Each number is 50 + 10 x the weight over its row's rms, rounded and kept within 0 to 99. Layers, rows and columns count from 0. The size before them is the row's rms in percent of the matrix's.

# layer 12 MLP down (transposed), 576x224, rms 0.334, rows 156-197, columns 112-167
102:40 48 49 64 45 61 43 51 34 48 62 39 54 48 40 49 47 39 40 58 65 42 53 46 58 38 56 42 58 67 54 42 47 41 48 56 44 38 33 49 39 59 49 51 48 45 45 48 37 43 59 68 48 41 51 58
098:39 72 54 60 56 55 65 51 34 47 59 35 56 48 44 58 41 44 46 44 48 51 50 46 39 57 24 60 47 27 61 47 52 40 51 47 43 48 58 61 50 52 66 57 60 56 58 68 42 50 46 38 52 35 51 52
094:37 41 59 44 67 57 40 43 45 63 33 63 56 56 40 43 51 43 36 49 50 43 55 60 51 59 36 45 34 60 40 56 47 47 44 41 33 58 37 63 42 76 32 61 42 36 58 42 46 49 58 26 46 50 62 49
099:41 49 42 57 49 36 29 36 55 65 54 42 42 54 47 48 56 34 47 53 32 48 52 52 53 46 36 55 51 56 41 40 55 57 67 60 62 58 51 56 52 50 55 45 48 58 33 54 53 39 61 61 29 43 46 60
101:50 61 54 50 38 50 34 50 57 41 46 52 36 58 41 55 47 23 59 41 53 37 57 49 39 60 44 50 73 43 73 48 51 45 56 45 43 59 45 64 58 61 53 64 32 55 48 36 50 58 47 44 38 46 66 49
150:44 39 48 47 42 43 53 48 50 53 49 53 48 55 51 42 41 58 40 46 57 48 56 41 55 63 37 51 59 50 47 43 58 48 62 52 49 53 47 59 46 58 39 52 41 49 59 40 55 42 55 59 53 42 68 51
108:51 55 47 45 48 50 47 64 48 53 59 44 51 36 44 45 55 48 58 51 53 53 47 57 49 79 56 50 51 49 46 50 36 43 60 61 39 57 65 44 58 39 48 46 70 78 33 66 44 52 62 53 48 58 63 48
101:42 44 52 50 68 41 72 59 32 57 36 54 47 65 64 49 43 41 50 63 74 51 66 61 47 59 66 49 62 51 45 49 57 60 55 39 44 53 52 56 57 46 53 65 43 47 55 49 33 63 39 57 45 63 43 57
100:51 51 44 57 33 45 52 59 60 45 43 65 45 47 58 52 35 66 52 66 31 52 62 61 42 36 40 44 42 48 45 47 44 64 54 43 52 56 45 32 66 47 33 46 45 42 48 57 33 53 42 62 55 46 49 44
094:43 36 56 57 48 45 54 80 30 36 45 57 55 35 49 49 40 49 61 37 65 34 50 54 73 50 39 52 46 51 67 48 61 22 47 50 65 50 54 54 44 21 47 47 53 38 41 63 43 57 50 52 48 52 56 39
098:60 47 52 40 67 45 51 43 64 42 65 45 43 53 49 60 59 42 51 27 59 41 60 59 58 45 32 44 57 44 36 59 33 38 48 58 62 59 58 62 51 33 43 44 45 55 47 50 49 34 59 36 49 39 59 75
105:44 55 46 48 43 47 49 45 53 61 49 34 53 52 38 53 57 52 33 61 51 38 51 57 59 50 48 52 51 56 50 52 61 44 43 50 55 51 45 60 37 45 46 51 51 34 40 51 38 54 41 48 44 35 39 48
100:46 68 51 49 36 44 40 43 37 43 50 48 31 59 59 48 61 59 51 51 51 42 61 62 34 64 43 58 53 48 53 59 41 52 45 54 40 52 42 49 36 46 48 63 55 58 36 63 56 34 63 48 64 52 45 40
103:32 38 56 46 60 67 58 55 51 58 50 61 49 32 50 38 37 39 43 43 38 38 39 44 49 69 54 48 45 45 50 52 44 47 41 62 42 58 39 61 38 65 55 58 56 59 43 37 46 68 36 44 34 30 56 54
104:53 63 52 53 62 37 68 55 44 43 60 57 48 48 74 35 47 51 46 37 45 35 60 41 66 66 42 63 63 52 52 73 41 46 51 35 61 43 43 55 52 43 48 48 64 35 45 49 42 57 63 40 46 51 57 63
096:47 63 44 27 29 59 38 39 29 50 57 52 43 53 44 45 53 54 60 57 64 48 36 42 52 52 55 39 40 53 51 46 45 48 48 65 29 66 37 57 57 57 45 53 47 76 35 34 47 60 62 59 49 51 45 41
103:29 40 64 47 58 49 54 62 55 51 45 51 59 48 58 49 56 43 55 61 64 52 27 50 50 50 46 56 52 41 51 44 54 45 60 68 40 46 79 34 47 49 58 55 41 48 48 39 50 65 64 59 49 46 55 67
100:37 41 55 47 53 65 57 55 47 46 47 68 32 53 78 46 49 56 70 62 54 44 48 41 47 54 46 48 38 33 46 33 33 52 38 38 48 58 59 54 38 54 45 54 46 61 55 57 54 56 69 67 25 46 62 34
097:43 46 49 49 50 46 38 45 42 51 62 48 43 30 48 31 61 63 55 53 48 52 48 59 41 62 64 45 52 49 66 52 47 37 50 24 56 64 54 55 52 34 40 57 55 55 54 67 28 28 45 40 41 48 54 42
101:36 57 60 69 61 27 64 59 49 58 36 45 53 37 46 45 67 61 44 53 57 61 61 45 50 43 37 43 45 28 40 65 66 38 34 42 28 53 49 56 60 47 39 54 52 51 55 46 46 46 53 55 46 54 41 39
098:62 45 56 61 48 23 36 53 56 55 41 48 55 34 38 54 55 36 44 46 65 53 55 50 57 25 49 39 70 49 45 54 28 36 50 41 55 61 41 56 36 57 51 51 53 69 41 50 43 51 59 59 45 48 47 37
103:53 58 50 56 38 41 33 73 39 65 50 60 65 67 52 59 48 57 65 38 50 38 39 45 50 47 67 50 63 50 54 46 57 45 37 48 54 53 39 57 63 66 49 61 51 54 57 52 57 50 59 43 38 56 43 47
099:31 40 58 45 37 65 52 51 57 60 31 67 52 44 52 50 52 48 53 55 30 47 58 44 50 41 46 45 45 69 39 49 49 51 46 56 57 53 47 70 63 49 48 56 58 36 34 43 46 73 61 59 54 55 55 48
103:38 53 45 68 53 22 46 43 57 37 49 47 58 39 38 47 43 39 52 72 54 56 59 45 48 59 30 51 66 42 38 68 50 43 44 52 45 65 49 49 44 51 52 71 42 44 50 46 43 43 55 66 51 62 52 51
103:54 57 45 49 58 44 38 45 49 48 47 62 36 62 64 47 44 38 55 41 69 57 38 47 52 32 70 45 33 58 57 61 70 53 50 43 60 49 42 66 37 47 50 60 51 51 48 36 55 42 46 50 58 57 43 65
108:59 61 56 71 49 49 44 35 51 40 58 50 48 44 68 32 40 57 48 63 43 40 54 47 35 46 46 45 61 47 53 45 62 56 53 38 52 64 48 33 74 49 31 57 61 49 41 53 55 46 49 70 50 53 66 50
091:45 52 61 55 42 48 36 49 30 47 61 40 49 49 60 51 56 57 42 41 46 45 53 50 41 44 54 37 48 59 49 52 58 57 58 48 39 40 51 37 52 70 52 46 50 49 49 61 39 51 51 46 60 45 40 58
106:50 49 63 44 40 49 46 69 52 51 43 45 63 51 41 47 36 45 66 30 45 59 57 63 56 56 52 27 39 43 46 42 56 66 56 62 63 42 62 50 41 54 54 47 57 60 36 47 72 33 53 53 52 34 61 42
106:31 46 61 41 58 65 45 47 57 42 56 39 41 64 53 55 50 58 69 44 51 63 51 42 66 40 60 67 65 46 29 50 32 51 50 55 33 62 40 57 52 61 42 42 68 45 27 46 61 48 47 50 50 43 66 31
091:56 75 47 51 44 48 42 58 58 45 61 57 42 58 55 37 46 46 31 47 40 42 33 54 40 60 59 60 44 43 62 51 66 41 56 41 57 48 54 49 47 70 49 51 39 45 47 45 64 49 39 45 46 49 46 62
096:34 43 54 49 49 54 38 51 45 41 43 48 65 32 32 49 48 53 47 46 69 41 44 50 53 50 44 53 38 43 56 46 32 48 57 51 34 52 52 62 49 62 34 48 45 38 54 40 38 28 71 40 58 39 52 34
107:53 60 55 53 69 37 47 45 30 50 48 58 47 54 62 57 51 44 45 59 58 52 61 55 41 45 50 48 36 49 47 53 52 47 63 39 41 56 44 37 54 50 62 46 38 64 57 52 62 35 46 53 35 65 48 47
100:52 58 45 48 52 29 44 32 48 54 49 60 42 42 60 43 39 43 49 31 61 51 57 41 41 65 51 39 41 62 41 59 60 47 43 66 48 37 58 60 41 39 57 47 47 37 54 56 57 61 43 35 42 35 43 38
090:49 28 45 54 52 67 61 39 40 62 35 45 37 55 41 50 39 46 58 60 41 48 56 53 36 41 52 48 43 66 58 51 49 41 60 50 52 49 38 50 49 59 32 28 46 47 61 41 58 32 54 56 49 71 55 56
102:34 44 55 62 44 49 47 57 59 62 43 51 52 39 38 52 50 46 35 62 53 56 65 53 40 49 29 33 62 60 47 35 47 39 51 58 57 41 48 71 51 44 33 58 45 66 36 58 53 53 37 55 49 57 29 37
099:29 52 36 48 59 34 35 49 33 48 39 48 67 53 46 37 50 54 52 60 63 55 53 49 34 54 41 52 47 65 33 53 43 57 45 51 47 43 62 53 57 42 59 42 55 54 52 53 61 33 61 42 43 44 49 44
103:60 58 66 61 60 58 57 53 47 73 54 44 47 58 49 38 57 43 59 68 62 60 54 55 48 22 37 43 53 59 61 39 53 62 48 53 41 53 50 40 39 63 35 60 39 56 54 51 42 53 41 38 44 50 55 51
099:42 63 57 42 56 27 39 63 60 50 63 40 51 70 57 61 68 46 39 42 60 58 39 54 52 43 48 38 41 49 48 55 52 60 45 58 53 43 47 41 48 55 53 37 28 33 68 46 56 55 47 33 42 42 46 63
101:59 43 51 55 50 50 47 45 46 41 49 45 57 52 38 48 66 57 68 54 49 53 54 41 49 37 45 46 40 52 57 27 56 49 65 39 53 60 47 66 55 49 58 45 42 54 42 55 59 58 40 43 56 54 68 27
107:39 44 56 63 50 54 67 46 58 37 57 56 37 46 50 59 60 49 58 58 35 50 56 54 36 61 52 50 59 58 45 65 48 53 47 53 53 43 63 37 47 47 46 46 38 50 49 62 60 66 60 42 42 44 57 46
094:74 45 52 51 48 40 45 48 57 33 49 58 52 55 46 50 45 49 52 48 55 51 47 69 38 46 53 33 75 51 52 34 71 54 47 48 49 49 61 59 55 35 46 44 48 41 48 44 51 46 57 54 43 41 64 40
106:56 63 57 47 79 41 59 43 50 45 49 60 58 46 47 47 59 43 42 57 56 53 60 52 55 45 53 42 55 54 57 53 35 48 40 62 60 46 58 51 46 55 58 40 46 52 45 47 48 46 38 65 42 53 47 58
# layer 12 MLP gate, 576x224, rms 0.284, rows 157-198, columns 112-167
098:62 36 48 40 62 53 37 43 66 63 30 66 52 43 43 52 54 46 48 42 57 53 46 47 47 39 72 55 41 47 48 51 52 59 46 66 50 52 50 29 50 41 39 54 55 57 51 27 47 42 48 66 67 43 62 54
094:51 36 40 70 44 55 55 46 61 55 52 47 47 58 46 56 62 65 34 55 57 54 47 43 60 50 51 57 45 33 59 57 39 46 48 51 42 53 54 35 30 51 31 45 46 48 53 31 47 46 38 33 60 47 48 52
094:36 60 61 42 46 39 49 40 65 44 64 60 56 36 48 39 54 55 55 59 41 49 71 45 45 61 50 47 53 54 57 34 48 49 40 63 51 58 43 63 61 48 59 42 60 40 58 56 35 47 55 50 28 46 73 36
098:41 51 48 66 59 62 44 75 51 42 51 59 44 52 52 42 49 49 51 51 50 56 46 50 47 51 62 44 28 53 47 42 50 65 39 56 45 57 54 49 38 50 71 55 63 64 45 46 45 49 49 39 61 54 45 50
074:56 46 68 46 35 43 55 53 41 38 65 58 36 47 44 48 51 42 55 64 57 53 67 46 42 40 60 60 57 54 45 42 52 60 43 42 60 49 52 58 51 51 50 62 59 33 48 67 36 41 52 82 45 39 56 44
100:49 34 53 38 41 40 61 36 59 41 51 51 38 34 44 48 47 35 62 42 45 50 62 61 59 48 57 44 72 37 54 65 39 63 43 40 54 64 61 41 48 56 63 37 56 59 32 66 47 57 45 59 55 53 63 50
097:57 65 48 44 46 56 76 52 58 45 62 50 44 39 44 45 50 54 49 55 47 44 42 67 54 42 45 63 54 33 61 56 57 58 44 45 66 56 50 39 30 51 49 51 45 47 66 54 39 61 62 32 66 62 36 38
100:42 46 32 62 37 54 65 64 35 51 31 47 38 57 55 47 42 60 68 55 59 47 41 66 50 68 55 44 57 44 56 61 47 53 45 33 46 37 53 40 43 33 49 65 42 50 52 49 57 52 33 25 67 56 55 34
095:56 45 53 52 44 52 59 42 47 43 66 54 40 39 48 48 61 52 64 31 41 35 36 50 45 45 53 45 52 47 47 46 59 36 48 38 59 60 54 55 40 40 48 27 33 45 54 37 46 51 57 50 61 51 48 49
100:45 51 50 53 38 71 40 49 64 56 35 45 49 44 33 59 47 68 38 45 70 33 50 46 54 55 41 56 40 41 52 39 31 28 50 55 63 59 53 60 34 38 46 68 39 56 54 44 64 40 67 46 58 46 50 58
085:33 46 52 46 53 56 60 46 60 39 54 41 42 54 43 52 51 45 68 60 59 40 29 40 49 55 32 59 44 53 42 37 59 43 41 29 49 57 44 62 49 48 34 65 44 40 53 50 50 57 54 64 63 47 50 43
101:34 40 40 49 54 62 47 58 58 51 40 53 61 45 49 45 58 53 71 40 45 45 38 50 50 69 59 36 52 53 49 39 53 53 43 56 47 56 37 71 30 45 47 58 45 43 56 50 44 76 45 42 30 44 46 48
104:63 29 64 51 54 41 35 34 33 44 52 41 51 46 61 61 64 48 66 46 46 57 38 65 48 47 47 60 55 56 49 33 68 41 59 50 58 40 56 64 64 63 55 53 51 40 33 50 59 42 65 43 61 56 49 49
101:31 44 47 41 53 55 37 59 49 53 65 58 56 29 60 56 25 47 56 47 47 37 48 48 55 52 60 43 57 44 55 31 48 48 56 52 77 58 45 40 39 41 42 59 45 48 65 67 63 56 40 62 55 55 64 43
103:52 49 38 43 58 48 32 60 38 60 43 61 38 41 65 29 43 56 45 46 57 52 37 42 70 44 65 54 47 58 42 48 49 51 41 47 29 59 50 68 48 30 56 55 62 59 45 51 51 53 56 46 50 51 30 52
110:60 47 47 49 57 50 52 60 61 53 42 38 71 68 67 30 43 60 42 55 46 65 59 45 50 51 59 59 63 37 45 37 47 56 46 46 38 54 63 46 51 47 63 53 56 47 47 35 41 65 53 44 49 64 46 55
099:55 47 50 28 62 24 63 51 39 49 53 63 52 47 46 56 62 33 61 54 63 42 36 29 53 58 38 35 55 48 51 34 57 62 43 54 54 55 42 53 32 47 58 45 49 42 53 63 55 45 67 52 50 32 34 54
102:43 51 35 50 53 54 16 56 46 61 59 47 60 71 59 44 60 60 75 42 56 59 44 44 52 54 44 43 72 55 51 39 60 43 46 30 71 37 52 50 39 57 52 59 71 58 67 57 50 51 64 60 69 62 60 44
097:45 68 60 52 68 65 61 55 47 37 38 40 60 31 54 35 48 45 48 44 57 55 69 55 49 45 47 43 49 45 57 40 46 58 48 62 42 53 54 59 26 55 60 55 53 73 48 58 64 45 66 47 51 50 65 37
093:39 39 55 47 48 45 47 59 55 42 59 36 51 52 53 64 44 41 61 45 47 60 47 41 65 51 58 51 47 58 46 58 49 43 36 54 47 48 68 71 30 53 43 45 42 62 48 58 67 63 53 71 56 62 48 43
102:39 45 44 49 40 37 46 73 74 42 50 56 47 44 38 53 50 67 58 42 48 52 48 59 54 60 59 47 63 30 59 48 62 51 39 74 69 72 51 62 58 55 53 49 78 49 47 47 61 47 29 43 58 46 58 50
103:36 50 41 71 42 60 45 56 49 33 64 55 63 59 40 43 58 38 50 43 52 69 61 45 61 57 51 57 67 44 45 44 35 50 56 51 66 64 51 41 45 32 58 36 61 59 63 56 47 43 46 39 56 48 34 64
099:41 48 69 31 50 46 63 51 66 28 40 55 68 44 45 43 45 56 61 48 52 51 69 30 49 42 39 52 38 63 65 36 37 42 43 52 42 46 56 61 44 58 52 57 56 35 64 50 68 57 48 54 51 66 50 46
098:74 45 63 52 56 55 38 48 67 41 52 46 63 39 62 36 56 59 68 58 60 53 49 62 46 50 58 48 53 47 60 33 58 60 60 52 61 60 53 63 25 66 41 42 34 45 56 72 45 43 50 70 51 67 62 49
104:36 53 38 38 65 39 34 64 33 60 38 54 58 40 39 35 52 58 44 72 42 47 70 59 49 53 41 43 32 44 64 57 49 59 66 71 50 51 47 51 49 64 54 45 73 40 46 54 64 49 58 53 32 57 46 36
097:40 59 26 59 43 60 56 47 55 48 52 51 59 56 47 51 65 66 59 49 43 35 43 55 54 50 41 50 28 60 26 58 49 56 45 21 50 28 25 55 57 57 45 66 37 67 58 48 53 60 46 40 55 36 55 81
106:40 57 59 56 45 47 46 53 66 52 56 55 44 55 69 42 44 54 56 64 52 34 69 58 55 37 35 54 58 50 71 55 54 58 73 47 50 45 45 68 59 40 59 45 51 49 40 43 48 32 36 48 45 44 43 48
111:61 56 56 70 52 56 54 54 48 38 62 32 56 41 53 46 37 46 59 58 40 39 45 55 49 33 31 41 62 32 53 57 37 41 57 67 29 60 64 41 41 42 38 44 48 36 35 49 41 43 49 38 61 53 30 60
097:36 51 49 53 53 52 67 60 62 52 55 57 47 40 48 63 52 39 46 41 52 51 63 44 59 39 37 67 60 43 49 61 65 46 67 41 62 37 51 37 48 58 53 33 46 46 72 33 28 51 59 63 67 59 56 34
100:57 53 37 54 50 45 45 48 49 61 37 47 60 39 48 36 47 36 64 51 41 46 44 41 34 56 44 43 48 52 52 64 37 55 41 48 31 57 69 63 58 47 30 59 42 51 58 62 55 45 54 35 72 51 47 54
094:39 44 26 53 36 59 53 67 50 43 35 68 51 46 57 35 47 64 65 54 49 45 45 57 46 51 55 51 36 43 40 66 54 45 47 54 53 56 50 37 55 35 55 56 26 51 43 42 50 57 54 47 69 44 37 28
104:58 48 65 59 52 50 65 74 53 62 68 51 34 55 46 42 78 65 48 29 50 74 58 43 61 40 34 56 54 63 51 52 52 41 66 49 59 41 55 49 58 44 45 54 47 43 54 43 35 40 50 55 43 45 67 72
096:35 55 52 43 53 50 39 44 53 50 38 52 58 45 53 76 59 50 60 53 62 46 44 39 31 38 61 38 44 37 43 27 38 41 53 36 40 41 44 58 44 43 50 67 34 39 39 45 62 46 58 50 52 52 38 48
104:70 61 54 61 41 32 65 53 47 58 43 53 37 43 52 47 60 56 52 56 47 75 55 34 52 49 32 62 41 46 53 38 59 46 49 50 43 46 62 65 67 44 64 61 50 50 55 57 51 51 44 48 43 44 46 68
098:39 42 41 47 41 43 29 41 39 40 51 57 49 52 53 48 27 55 53 68 50 45 43 44 53 52 50 46 63 54 49 53 45 34 68 46 41 36 64 77 58 70 52 42 59 55 34 63 55 47 37 52 46 62 47 36
099:48 49 54 47 41 38 31 50 59 60 36 60 58 46 47 55 65 49 43 51 44 51 48 58 43 57 46 47 41 49 53 59 46 57 62 51 66 64 58 44 47 62 44 49 53 45 61 31 44 54 53 49 68 56 58 54
098:51 33 58 48 57 59 60 48 58 56 26 62 53 45 53 54 45 42 52 57 44 45 51 32 56 57 43 52 59 47 54 51 29 68 48 54 30 63 41 42 47 58 56 65 53 51 60 41 37 30 56 40 27 35 41 52
108:37 42 46 51 54 42 33 62 44 53 31 61 55 43 42 54 47 49 74 46 43 49 69 39 60 41 31 62 46 39 44 35 54 61 41 43 34 42 50 56 42 43 41 45 56 58 49 42 41 59 52 56 52 56 60 54
102:51 43 32 37 60 39 49 45 46 50 33 42 52 60 60 49 57 62 39 57 44 70 51 67 40 64 68 48 67 53 57 37 59 35 35 65 27 60 58 30 46 49 37 44 60 47 53 45 28 70 45 50 55 40 47 60
121:50 46 52 66 37 68 50 53 62 56 53 47 52 52 70 38 51 54 54 49 49 61 62 50 47 30 39 45 56 48 58 52 45 50 43 39 52 49 40 40 39 46 46 36 46 53 62 53 56 56 58 41 45 75 59 56
097:46 41 48 70 39 66 40 53 37 46 61 47 49 58 50 45 53 49 38 64 57 65 77 61 61 64 65 59 55 63 63 47 60 31 33 48 61 26 34 62 49 56 42 38 46 30 37 57 54 62 26 55 39 36 71 73
098:59 46 57 41 47 43 47 48 31 54 37 61 43 36 39 40 31 36 45 58 53 35 62 54 52 36 53 71 44 43 63 33 37 35 40 65 53 46 52 50 55 51 54 44 44 52 46 56 37 40 62 65 54 48 46 64
# layer 12 MLP up, 576x224, rms 0.295, rows 157-197, columns 112-167
094:54 84 50 31 50 44 42 41 36 50 48 52 51 37 69 42 34 42 53 42 40 30 44 46 64 21 41 63 62 48 70 52 50 41 51 44 44 48 65 53 47 30 47 42 44 54 42 63 40 53 45 55 42 50 28 62
094:47 42 64 56 60 53 35 45 37 41 34 61 55 40 29 45 47 49 27 46 44 54 56 51 32 46 59 56 49 49 56 60 53 44 56 51 36 57 44 57 49 57 47 48 52 35 41 60 43 59 43 30 52 46 59 46
097:46 58 38 55 67 44 48 46 47 44 45 46 47 55 68 40 51 49 39 38 37 44 58 52 37 46 65 15 57 61 42 52 66 59 53 65 29 43 44 51 48 48 59 56 47 39 57 44 22 46 43 45 60 50 53 50
098:61 37 48 44 50 56 20 34 43 43 52 47 46 50 37 38 46 57 54 51 48 58 40 55 44 63 52 48 56 54 46 55 64 49 52 63 57 63 45 58 63 57 48 43 32 45 40 50 39 50 63 59 32 55 43 39
146:46 66 61 54 26 65 39 52 32 46 26 46 40 42 40 69 23 49 35 50 62 37 53 49 31 26 54 54 73 56 40 48 49 74 54 50 57 45 50 48 38 43 37 42 41 44 51 61 52 48 47 51 58 49 60 54
098:72 41 32 51 29 46 62 35 31 66 49 47 50 44 48 57 56 37 61 43 39 40 57 52 50 46 58 50 40 38 62 59 38 46 54 61 27 36 48 49 48 35 55 58 47 55 38 47 38 51 55 60 54 50 57 41
097:70 38 52 52 38 48 54 47 48 62 57 46 45 42 44 42 45 59 60 56 66 40 45 57 56 50 47 37 35 41 47 45 41 53 62 69 47 44 43 42 45 53 56 58 44 61 29 42 53 58 49 41 54 35 57 44
099:63 51 59 68 63 50 54 45 47 50 59 56 56 55 51 47 33 57 49 53 68 56 38 61 32 58 42 60 45 61 65 59 50 40 49 47 21 56 51 42 38 63 35 57 43 66 36 49 41 46 53 56 58 46 62 54
098:62 49 62 58 52 48 61 61 70 50 44 61 51 54 47 65 48 39 46 30 57 44 52 25 75 52 37 28 55 51 49 42 62 43 39 66 62 56 53 52 38 59 47 57 48 38 65 56 38 37 63 54 27 60 47 46
101:62 47 82 42 38 27 38 57 54 56 56 29 69 38 36 64 46 44 53 45 53 55 55 39 60 44 27 55 42 71 58 51 40 41 43 54 50 39 48 60 37 32 69 66 53 63 59 58 43 50 61 52 44 65 54 61
086:50 40 58 71 45 50 64 53 45 47 48 61 28 68 45 47 48 48 36 72 43 43 45 49 52 54 62 58 50 61 56 35 64 59 34 52 45 68 51 63 57 68 36 69 59 57 41 55 43 47 38 43 30 52 47 52
093:56 51 55 41 36 47 49 62 58 52 39 61 35 50 42 36 60 62 50 56 43 50 65 54 52 51 48 39 44 50 55 44 29 56 47 49 38 66 44 54 37 36 43 53 67 53 42 64 36 55 48 67 41 35 63 44
105:52 41 70 64 46 80 68 45 47 60 62 46 47 53 71 42 50 47 53 48 68 39 63 42 60 53 62 64 68 55 35 64 50 35 52 43 49 50 50 32 63 56 46 51 46 62 43 36 37 32 53 46 42 39 41 73
095:46 45 47 45 56 54 50 32 51 56 43 49 57 31 52 36 44 42 63 50 35 38 55 45 57 57 31 62 49 47 51 27 61 70 40 55 66 53 43 55 40 52 52 41 50 51 54 58 51 61 53 53 64 52 67 57
100:60 49 37 52 43 51 40 53 35 36 52 46 71 42 48 57 52 64 37 48 49 70 34 34 63 38 69 51 41 49 50 46 43 41 55 43 44 54 40 82 48 71 56 49 54 50 43 44 45 52 70 61 54 56 39 36
100:46 58 37 44 58 60 37 31 48 62 61 66 44 60 56 38 58 67 39 50 58 44 43 49 38 55 44 61 51 65 47 44 63 33 54 44 59 44 64 56 55 59 47 35 53 43 27 49 51 58 57 48 62 37 44 45
101:57 33 57 45 42 53 51 46 53 57 44 38 55 45 63 46 45 54 32 40 52 44 57 57 42 56 58 53 39 46 56 63 60 67 53 55 34 53 55 43 32 50 38 64 44 27 47 58 44 40 44 54 49 35 43 28
097:49 49 55 55 49 50 53 54 40 42 50 65 52 54 49 62 48 52 38 49 45 47 40 45 46 48 64 46 55 51 64 56 45 25 46 47 49 40 73 54 52 49 37 73 55 40 30 48 60 57 51 49 43 62 46 46
096:64 64 44 25 60 29 52 39 52 37 46 38 50 44 58 49 64 46 37 42 46 60 46 48 53 39 59 41 61 62 59 36 49 50 60 58 45 36 56 46 34 49 73 51 54 39 31 48 36 44 53 16 51 62 55 56
097:55 47 48 33 40 67 53 54 57 56 43 41 58 40 54 62 57 69 74 31 51 21 52 44 48 60 38 44 49 40 58 53 41 45 41 66 48 58 37 54 42 56 42 59 67 48 72 68 47 29 48 57 42 44 35 50
103:52 49 31 55 56 47 28 49 42 50 53 62 58 48 38 67 48 63 61 53 36 18 40 47 41 53 35 48 50 57 33 49 55 49 51 51 31 57 49 47 35 65 52 53 49 73 38 41 45 53 49 36 37 31 37 60
100:46 52 42 53 58 28 44 52 32 59 41 46 47 51 49 52 40 65 75 70 40 51 51 47 54 54 56 67 57 30 45 62 53 57 47 58 28 50 47 51 45 51 56 50 33 60 41 55 44 55 56 51 44 62 37 44
099:64 69 23 52 71 47 55 52 45 63 63 72 40 72 64 48 50 46 30 51 53 50 36 48 51 48 48 33 48 54 38 62 63 56 45 46 45 45 47 51 37 27 32 45 37 61 49 54 38 51 40 50 47 68 54 51
101:59 50 51 61 38 70 79 50 41 55 50 62 64 46 58 39 60 40 45 54 40 28 50 44 59 45 57 52 37 36 61 44 50 49 49 54 49 47 45 56 51 36 37 57 42 43 59 38 45 53 62 37 64 31 62 59
094:53 53 50 44 58 38 47 55 43 49 38 47 42 45 38 44 42 52 47 73 32 63 56 53 47 53 51 42 42 48 49 29 47 78 51 63 60 46 60 54 35 46 48 51 50 41 48 22 48 47 68 50 39 60 53 37
091:46 56 41 54 49 52 71 67 52 28 45 57 42 49 43 44 54 45 63 57 42 48 57 61 56 48 55 51 54 57 39 66 53 61 47 42 41 35 44 58 48 46 54 47 39 55 55 25 62 49 69 43 47 46 33 38
106:53 47 45 54 47 48 58 38 52 48 57 53 55 50 45 29 45 43 49 30 68 62 54 55 40 29 40 39 71 68 41 52 43 52 40 59 55 72 39 36 44 30 45 61 57 61 65 58 65 54 43 66 31 27 77 43
103:38 46 46 58 67 54 55 46 61 64 67 39 55 58 54 45 38 40 49 41 50 48 51 52 57 47 52 56 39 56 31 40 40 51 44 66 63 53 56 57 41 56 54 55 48 78 50 77 55 51 62 53 49 37 49 45
091:49 56 64 55 56 49 36 45 55 53 37 55 47 42 56 51 46 35 49 47 34 59 41 56 57 47 66 56 41 60 54 49 76 63 36 51 47 64 52 60 47 57 41 68 54 57 40 75 61 36 51 26 27 51 69 47
095:31 45 51 53 68 46 43 48 58 42 54 44 61 47 34 42 63 57 42 62 39 53 42 54 65 49 52 61 40 50 53 56 60 52 50 38 43 61 56 50 55 59 52 45 53 51 52 56 38 31 48 53 45 52 61 59
106:43 41 54 66 56 60 49 44 38 44 55 31 50 65 69 60 51 59 49 45 43 50 50 45 44 42 29 57 40 39 47 50 52 47 61 51 76 50 49 69 38 46 53 58 47 60 40 64 56 49 49 59 57 68 64 47
101:64 51 38 48 59 43 52 66 43 48 48 72 37 47 43 42 54 44 62 55 49 42 53 37 53 48 28 34 65 38 59 59 34 55 41 44 47 40 28 49 41 22 50 68 40 44 55 71 49 51 51 61 45 63 56 41
090:40 51 55 52 66 44 57 37 45 58 45 58 39 34 47 39 55 59 53 41 54 47 59 50 58 58 45 56 64 53 53 55 73 46 49 65 74 57 37 44 53 40 25 36 44 39 76 64 57 46 37 52 63 60 59 53
105:42 48 56 54 47 56 43 41 44 64 48 55 47 59 63 60 46 53 52 48 34 50 41 29 73 55 52 47 52 62 51 54 43 46 55 57 34 45 26 62 47 59 43 57 47 43 47 46 44 36 56 53 52 59 47 42
101:43 34 49 37 51 60 34 49 48 29 46 59 46 46 51 56 46 48 51 38 52 57 40 55 45 57 44 56 65 56 40 76 44 37 78 52 40 64 66 57 33 45 51 60 63 59 41 51 39 54 49 56 37 61 46 40
094:44 36 60 39 55 63 54 35 61 54 52 58 59 52 55 48 45 44 47 50 65 45 38 51 48 40 61 68 67 55 40 32 53 65 55 58 48 65 46 52 37 60 59 48 53 52 62 46 41 58 42 46 49 54 65 68
096:53 53 60 37 48 64 56 49 47 66 70 44 53 82 53 55 69 65 37 38 66 42 36 73 72 53 60 58 49 52 44 53 46 30 49 50 63 41 50 63 48 44 56 54 44 72 49 68 49 52 43 47 56 71 55 65
102:73 38 72 53 53 55 35 60 47 47 68 24 53 46 38 55 62 39 46 61 51 52 59 57 59 46 39 48 50 38 50 44 59 42 51 46 55 52 49 46 69 58 50 35 50 36 34 51 43 52 47 30 59 47 46 63
099:58 31 48 50 57 58 46 52 40 32 68 43 28 50 35 62 50 38 24 57 48 42 49 51 40 54 37 42 53 62 57 35 54 27 40 51 61 48 61 58 50 54 68 61 67 50 55 51 70 59 46 70 59 55 47 59
098:35 44 50 59 49 41 55 48 31 34 41 60 48 37 45 66 43 29 47 52 57 43 52 61 41 60 46 43 49 51 46 39 72 50 61 46 60 42 50 58 50 44 45 60 50 58 47 53 63 41 31 42 46 41 41 41
103:43 54 33 66 41 43 50 60 53 58 53 51 63 46 45 58 63 51 39 57 64 49 73 36 48 78 47 68 43 53 57 51 65 43 32 56 48 40 43 46 58 56 53 41 36 42 49 59 33 40 61 55 59 25 48 54